config.yaml
n_layer: 12
d_model: 128
n_head: 8
n_kv_head: 8
head_dim: 32
d_mlp: 512
vocab_size: 592
activation: "tanh_gelu"
norm: "layernorm"
norm_place: "pre"
norm_eps: 1e-06
positions: "rope"
rope_base: 10000.0
rope_fraction: 0.5
qk_norm: false
attn_scale: 0.177
bias: "none"
tie_embeddings: false
parallel_block: true
init: "uniform"
init_std_qkv: 0.0412
init_std_o: 0.0
init_std_up: 0.0412
init_std_down: 0.0
optimizer: "muon_variant"
lr: 0.00834
lr_mult_o: 1.5
beta1: 0.93
lr_head: 0.00763
grad_clip: 0.5
warmup_steps: 200
schedule: "wsd"
decay_fraction: 0.897
decay_shape: "sqrt"
final_lr_fraction: 0.0
batch_tokens: 16384
seq_len: 768
doc_mask: true
train_tokens: 108000000
steps: 6592
dataset: "wikipedia_en"
Each number is 500 + 25 x the weight over its row's rms, rounded and kept within 0 to 999. Layers, rows and columns count from 0. Numbers have three digits each. The size before them is the row's rms in percent of the matrix's.

# layer 7 MLP down (transposed), 512x128, rms 0.0601, rows 244-269, columns 0-127
105:474469503495501471522511518442466512472466477510532467495489506503501496475483466526477513515508484532506521489508523444535480464469456521526494461558511519457527479539493506496521474497466511487532513499533506480477479542502519547549471518540505507473543453477548505491498509512489502501533549507492511510499516490504523475527461497514540494487476530497519473483512519522499492546531
095:516486513505519551527529521484455507488510578486481487530513488510534508517547552530507468552456493492507494495493527511494490447485520468473504474494472528485498477476542482496491523508493489538526515481522523487489495470446493469508466464515489507478514535471466521452483478485526517516515528484523460513519473506475474526494518502509513499489455516483461519491452524514485478535485
105:525533523533504539457477499491525501489496530466471475542522535518486514503522462485538478487500508520534489527475508519490541533489480445510481490493523510507539496479543460491548505512481504468489487520530503531504492593480471467470482508500476510507491483520539529461493480473457542469492509502507472494548486507547523502498471502475501500513507497517491505485461486524491475458496
090:473498501491512527492500514507513491526488541488464456468457483523508495550492481512486454576494507522513488500494497493468556504499478450482512492538544514501520532452468492489512556481514519484464535534511478496558484528474500486500514535516481495489507523525519436457504464505526513458507506512482499495481466512486493488503485510504502494513528460535505505538499536494501449505501
090:476482486473499476497532455491529466567524491493499549485539468507522487463497516524533485490528540523520504509494510490484539501491477542523502518520507532484503440482527496534462448506513506527523471528500489448500519496478536479508494464502499503495497515501532505490480516431497487501513537517518512469484521532480499526540517450516465484456498501491539492494471473475464492507470
093:501539519499541462520505451525479500484524493505486515504522520481491565496489492512454502456485518507496480487551505510499501547491519527492541502505525482516490513513478440452488475509491513506472515491503523507550482528515509499490536501473474465494480524489500481504498455513578462543512466461481468515518485507508482521490524471475542518507460491511527501483437463511487496500513
104:527535487491500452516471494488516466510500501480486493494486516466548495521501498523517495471496469517496514506517534468501479493540520443515465493504505478515545499458473458483510524491480509504550521494495554475492529497495503534525483439476490544509473468544515494466461512509523508506504451489522514483496464478428482526505471469499517543541507519493474535487475500527501465484488
100:503474512521534529485500491510459464532478517484512505496515472461530443488529503485496540445480546487497509511527533440466521476454498465483459476515478505521531468485512512531492500502451451502520492521546508520487511474507505516495519476489516475488515483502505491496523480493462488498533458525534532528483534545498535554488486478477526510490498500488515490498517489476548531459496
104:516498555494510505505534469468492489479536522503489473513525494492492500520467520482484507471481490488479519548451503517547473462515492494493510530506495486506509491485500450530551536540470511535488527501529533520481503517505461492484481526508456509483508502527487497496469485520548475475463471466533497523515479489476520490440503469450455518497471531542533495499467532522477527532473
097:527485497522485490554481531465474484527498499440494486560489501499545496469506470528495524478498527519508534480514461514448500498533511480529470497481503476513480509514537454469537523474471492461522485562504506476524517510495481500475445504519503521533490505475512471521482504531488520486533493545536548469509492486474499518520540505505520505530484477495507482517452509464489466485476
103:499464506456441503494443504479515467517524485500457519493505487482476478490487539468503490509489493448492542479495543516493540527500545527523525497521514519535499499485529532523498541464531514537543509498510505477446518498493514507477509442516492541504516544538488501488510520475500542480501491468501542513512504506508518495523500506461510451518520513508489528527491481455457514478467
101:521497517473508495520481516483481509468525513514510531523510499487475480549493491532487518481479509469458507505499509486544471461497509509502488469483531448535530528524575508510516500497509480536478501488485514436505511493512491468469483456492443523471552515522453489529520539468561506513506484477540536465531485488534522521509484491470474515474523495503531480492528478514500509516511
086:479491479505491490491441487462503493501516478512515487502463542517481490474506515511519485471495471503465527525520490499465503518464519486471487442506526511492493506522504444474514528505472539500509510548461565518515495503467523455470478488496475518461491507514504502515482486497478505493523556471549429507510537484495462539496523508454500489526475479449482508499485522492486472464513
107:515487488527474465514476515459515520488517536493447548512515471468522554485492557483495480480531500529496500514512456537529480486478522506501477499514494495473499522518469483499478512500492505523514469505513505492446528501462476485501476478506488490474468498471497493500504496470529534515520554480528577530510510492500489487482496483530493483522479528490534531437456513489537538491549
115:512562486467501533447504502478474472466493514525544470473502495503474537527478488536543506473527491517501513519534505521520490459504483526442470504497536497473460489530487488503531534432481488510436494513512489517517496490467500516521502497474539517439499478489506494480518502456494497497481508526465486508534488540516518485483514482461491489459514524536475492481489495471493485536488
097:486475533511490511495509513504516492427499513473498519516520506511484504489528436495486541480492514512494497493543506483505468514506512493498478488465479462498529484533528458479498514495502504505529531461499517508485459496506566517529495531497531491467506483468510507510520479469524550500502411488469501525521531468497488566482540504488500520510474491518529505488481505477554501449483
092:505522483512520543512507497470486515524537501494516486492473478466484529487464454525514486480509489514481527473506472486501481499554501499474518472474503476520485457509509506501466541501519482531479484503508511505535520503444503495504527529502564505508504478520500474503519527526476492514505489474477546492519500480511517515536527550442489547545485444503464530491536464451500442521526
099:490508519512480534478476496474460455478520488508500472463459508508538465522499525484475505508515497513481483519482476532507504485508484480460475490486505514487512500519456485518492512493493472459495495560523531528482451498477477508494468553484492512565488523502488490481522510494531546488526517510475483496490468492512509522438509563501520529477547494546526551542522487525499535489482
105:505498514524528488471537475512489481485507497470489466483483523504516549481519487511502466498477482481477466505517518484491478558460523511486514488478551491506511481496501514468475462491543502483505532511484546507508463506514464494560515541547480471486472521538541475464533516518553528500485472442481505532515505473508479484509514520500452513484485472472510474479535491551502462494500
091:512525491490499500490479509514480497514512509489428499499470512511514510505474515478460509478482521500458520503521485528529505503462570514475501504442521506531491525549531483443515483472486493521514520511496522491527475504526534525507466525478484495492501538517529428491517474507577480516506473484524532508488488469477517517543470483488520453522512509490472463487524488518485504463510
086:486504512488502510474502501473514504498531510539456490498510518487483541466463472482508529503528564511512507513531515507505483476491500520469502517494528499528516519515486499462526523500493426484461485444497506536508453458485533502496469522487510504508470457514462507479517477468541502493439483518532467525482465523486486520493530526523477446479503528527486528551532510524483526482501
105:500496503468486466493499498502495526479502499487514464490480480479470505507482490528514441490476474515549470457494518491532495468534519512490491527496525495557482501496461511491496478526469529487540470526528522516508493535501519491529507486479499509441479499451538482510504495470488476491503509516454511529508440499481508438466510512492487582461460492523484507531509533546477502505488
106:448543479537489498498478522495514509472495481502483496493471470492508519525463497526478495499528507503487507540431571531525506521505512487469462477459523509517511502465496512542462490496504486476533508511542499496526485485526486508512535530464447515528430536514532461503500498453503493483549533488514496485532502514475467506494492519472474497483480488483473507513494502497541504461468
100:455465551494519523478528509521529505531503521527528465525500514526470510488497518509531488497490517488521464500520469524485462463533528491513460519544515540534514493486483495492473532480489521514491537480442501481437471533463521504518497472495492526520506513479512495485491489459491552509516526456477530528498473518509515509527475475525508515442530478510528492532501457502487523532468
100:546466484492518468510495510509509489489475508525456546473530499558484492486509546459492495531452510521510489481474500489497519506538505487439484499532520479482518525475506540481531513486424527532484525496475533533462491511485502471533489504516469483510506460522524528509512523499511505474481517484436483498500487457494461469482474516497520496526527539502501529496531522503547516507481
093:512496486468513470476515469563496525479540478448477517525501519521528502510553521457470481508461479499475520481502567472488526468475485498485536516535519478514501460480508473504515507504461522435496518522511518497505530520488556440510511524533520470475523478486487519512509513524535472496491509531470515486514513496508475477510502500530488498458536521479519484553524503516493505507502
# layer 7 MLP up, 512x128, rms 0.127, rows 245-269, columns 0-127
100:532522501485490514463469494538546482482488451576501479526495507466478519496433525473533470532510514471515506482447546508516530503483477481540504472527501481487509510473495539508459513498504509497530508470527528491485511518499497526500529496483489497453529512519484487486517499494533529502525466476488483489497484535457512460536534496540508483488509529553536458481481502474489482512505
101:528512527492511535518509481532494540520472505512465462429525470501459474498481504494479497494500460555524493485493536468513524493526552484503520503427494509502503503493530528539513524494544477514503515536468490478547481483500486498479485513479552477540460516501508551479513495489496472515529454513501489516535478503490463535485518479489475485483513498520519452510535517490504502487468
087:529464552507542466493504491522490511508475432504468525476493529492510491456516480471497521472457515475514505542487506539522450540547502489466496532471500496493487447513558518485512523514502482502510506481512463512466530505481499504521479498506536497467512483509487541536515545475498478534515514510524496529475459487507466485478487495526496501506494501485543485474493475576506498486511
097:461460506554505512489519530530480511502456496482544491519472508444474481516499525457468490524496488469508479508470503493499527484524479476510481506524449548496515527517464477455460540527516494524497534523473502538500494548459508517468527500514517476477550482500523518500491525520537521529505508481455457489516526513479472492458539497513512480501494494469461485472528518514506496479484
097:517448473519450531478508522497504463494513526473521491489542465489514489512480496515499488521475499506473530538469476499539526515509498484519461473519509486501536531486495487523458505462474510507540452531508441507475501508502491549511483448531488554539502496487515511540508538475482492496492530483543492454531484494487495472501507508516487488510531478515474504468503459494517550449525
102:471455499534497522521510540506510513512511492492504497499485458521495510494497514542466521528487528488572506483451511472509484450496495479477512507530482530505492511511502480543482556505500491480511476541490529521502510478500510512470519504480438527496503483495533478482497488481467495539447513445510451483529413476496508502519481526498470550500508519517498497534512476501484485480474
093:525538497535483478511483540496498498497516461510494507468481549525460516481524460513470470523479459542481463491499488480524502487520504494539465501511479523501494539472488500466516474451533525490503511500519466534507551495526579465543506528468511507519503476537511480498487499466464489499506489506480505515467488475481485533504489534482575480503468485478530470508485502529476496515499
104:474503496483489480525459499460523524512464490529488496502465485494479516530514494475478450503544484508545511528538434468447507500460513514513549481510501504460509526515481520470502454453516491461535494508515515517532515512527520540521528481483466472481500495492497464507518515505519564478483497464460510481470492479463488501539486524534528488480517526511486470524473500515467498493508
102:561484528486530464491514499516494467475514484503485484505475501474514547478471493501539488548482481520502514548517475514544498510508522534507495494459489498527488435510499555520491503463490495491505481437476518518558524501503498465489551479490534482510501533460486518490489522494524515516537474512502531517484520565462453511531477491509495479468512483507509467481505493506486496459514
101:524524534526532476507511445526484501483482480497490499520500513525478525527489483548509478508482500534546483509530504482493523493528528504484515533520484494444521497503453462497535488492522530504489488476443522506463468532524508481484506461518532472483498537486534507473511482538480502490506458480473488471471540505483533521436494547510497471532507492525506441457488492469472494519501
093:529499484564532490456544521519446485522513471475490474514526484485440489529486498517490493482498489526542543485498484487491527501466499503536468503509481523433472488499487468480516500479522517468498499537493508492528479570507516559522501484524495466492547490481496483463477502529506513468496519504531509539478499519478508484493492525541536511523487504511530508500505511531514498548463
094:468528493516532510517469537490507438464515490498490536508489534533500512501475480534534481496535518466509490506518507516474454550480534541510498481508524500509493478500518492502495467506499495462485486481458499482531490503531520481489493488470515463486486550448504469534508501524509509458492464504532452521462512495501472480539502508487454494486489505457520447545545504515447499479521
097:542499480472534542462498488522527517497453499507489471504488497511496469472483443486480501514542519490528518484509501542500518563487490525457464503484471496534492458492525474457541543500480483469515486549516514509510521497502529483519511496466478514503516588512473495494480520486484509513513508503509425486506522508499491490516513510479510483500484481491478487495508518490422510527473
107:505474474502520434446487519484515498527482484522529512471474520494539504508490489496493497490556500543498496501442492472487441500518427516516503491524494513542534461498473477508481482533492528469469501514502522461475472533463490507512548471525513511511532531478482487473488497484442471514504522506448469533514516501476538491493516502522514510483499520503523521474496523501462477504498
092:515559542468498498517525538485463512529506479531469492521491519508506465520496495477451484491496478502522498492485535511552488513492442470491508517518517498472483485476460487532491511544510465534455501487495486491535469482523479461495509515518477483560470500534524483472501519549474494493537506486502481511500509507532495511496459468524516506506552493463502487484501535504418495510475
095:515493546527491505466574514530504492488525484486505469530492491483427497482544481500472514487484456545507495513522477515476523510527459561535473524490453478488498477504544453506534504505485485495469504488545505514480494534474491490450504546478487469514470464491520479465498477508472478524480518525504517489500503513523452502518504497521452517509505520520512501490496539488505525527491
105:521527520475475481486503528512543468489491468512495489488504494513492516493516428497500515509555500527535525527502503473540491513486500500525499501513509529467479499470471474519526515452488455470468513478517468498488491468522499530510476516503486508491533479543534449561459487547522532523471495536494470465479546496483462490468483495501510500525486519554469472515492506459483511487531
108:506439482505506516483523479510539468513527507446508529514510481516485478471500507504477508535526456490505479525496505502514509522493522466509488524484445452470523514479459450503485538437513551495485500505517500527498490539461503510503506469481506483508481526530482482494492520493484461490523472490499502486500536555473498474474539568527503537495506477509524515485448527484503503454515
104:505476507457518564525493489539494497464493532515516516476520488488505537523477512483485521488531482488510472465521532555484525497539466455490472489513464508545509539521472487493480463484499525494524488495499514524484493563521507535512523507505515497491501531508442491541534476479528470558510510495487505497517498466526541475526504537486508514507468511504461489489494523472463544543489
087:494528484496509483518524436509473467542495493493505489496498493535535497451511501510524500535505454469508484486460521474476470510494481478477492448534469524466486483498530499530496517481537501489537496531505469492452531533527486463480520520524485492506556537480516486494481514545478503493535512540510514507514547528512483501503461451464499526482523511449453486491485497506517460519497
106:553496529505475538544507508479505497484530521494493514524549520519501482505481527516515514496501494508515475492404506486499491480562518439505479486483525460500518489453484496498473461525495485509504476517457512487511529517495501494469541481530483504516456482483470508516512486516454472481511521479520493480466511486502496518507551530517517450489515523495514504432478505474525521532509
102:516507483499499509518490520466534467456520487482470507466544453498481513492517518542478473511519543461479467472446513466490508470520488527500457462513475479511482470534524473489534485523514487473495542513422504490475487522502503472540510518541493482512487537488508489482501504516525500481487474479517478497490489539507498515494499517508527581517492486492550489521530480462500538511516
099:525485470494522467482509534483526513459515455538512510532512524515502514505447452453535498498503509504452513476486446473468510478474497502483491469470500508541516521464527527497499495449525469507459535484519438500506561516506490518464493563496512509473480507512525496456525495498510498514517502527501485513495486484548471485511508512455501482550489499505516524503492503515513469463503
101:529486525513515535501531471457492467494520467499512492508486501471497481500530476522506515525504471494504491504481476464468525467492498530518546471511468474520506474485485502521463429515461490503517460472508482496508511498540501512476477513494479520525483508474552481481553495492415480500480520528542522498489540489472499529495495494490473484519471474491461531443501529527451483507485
096:528481502519465555492516470477529443476466498494487494484465477500534504509495499478459489472494496480511523497513511470508459505499442499479508497504459534458502491532475501533448503475561508514525504462498500496496551481501523507520495518510551512485527497523494480546562435498490527482498472513529537519493487475526486514481510520534548522493504473497487495489493492499500499479554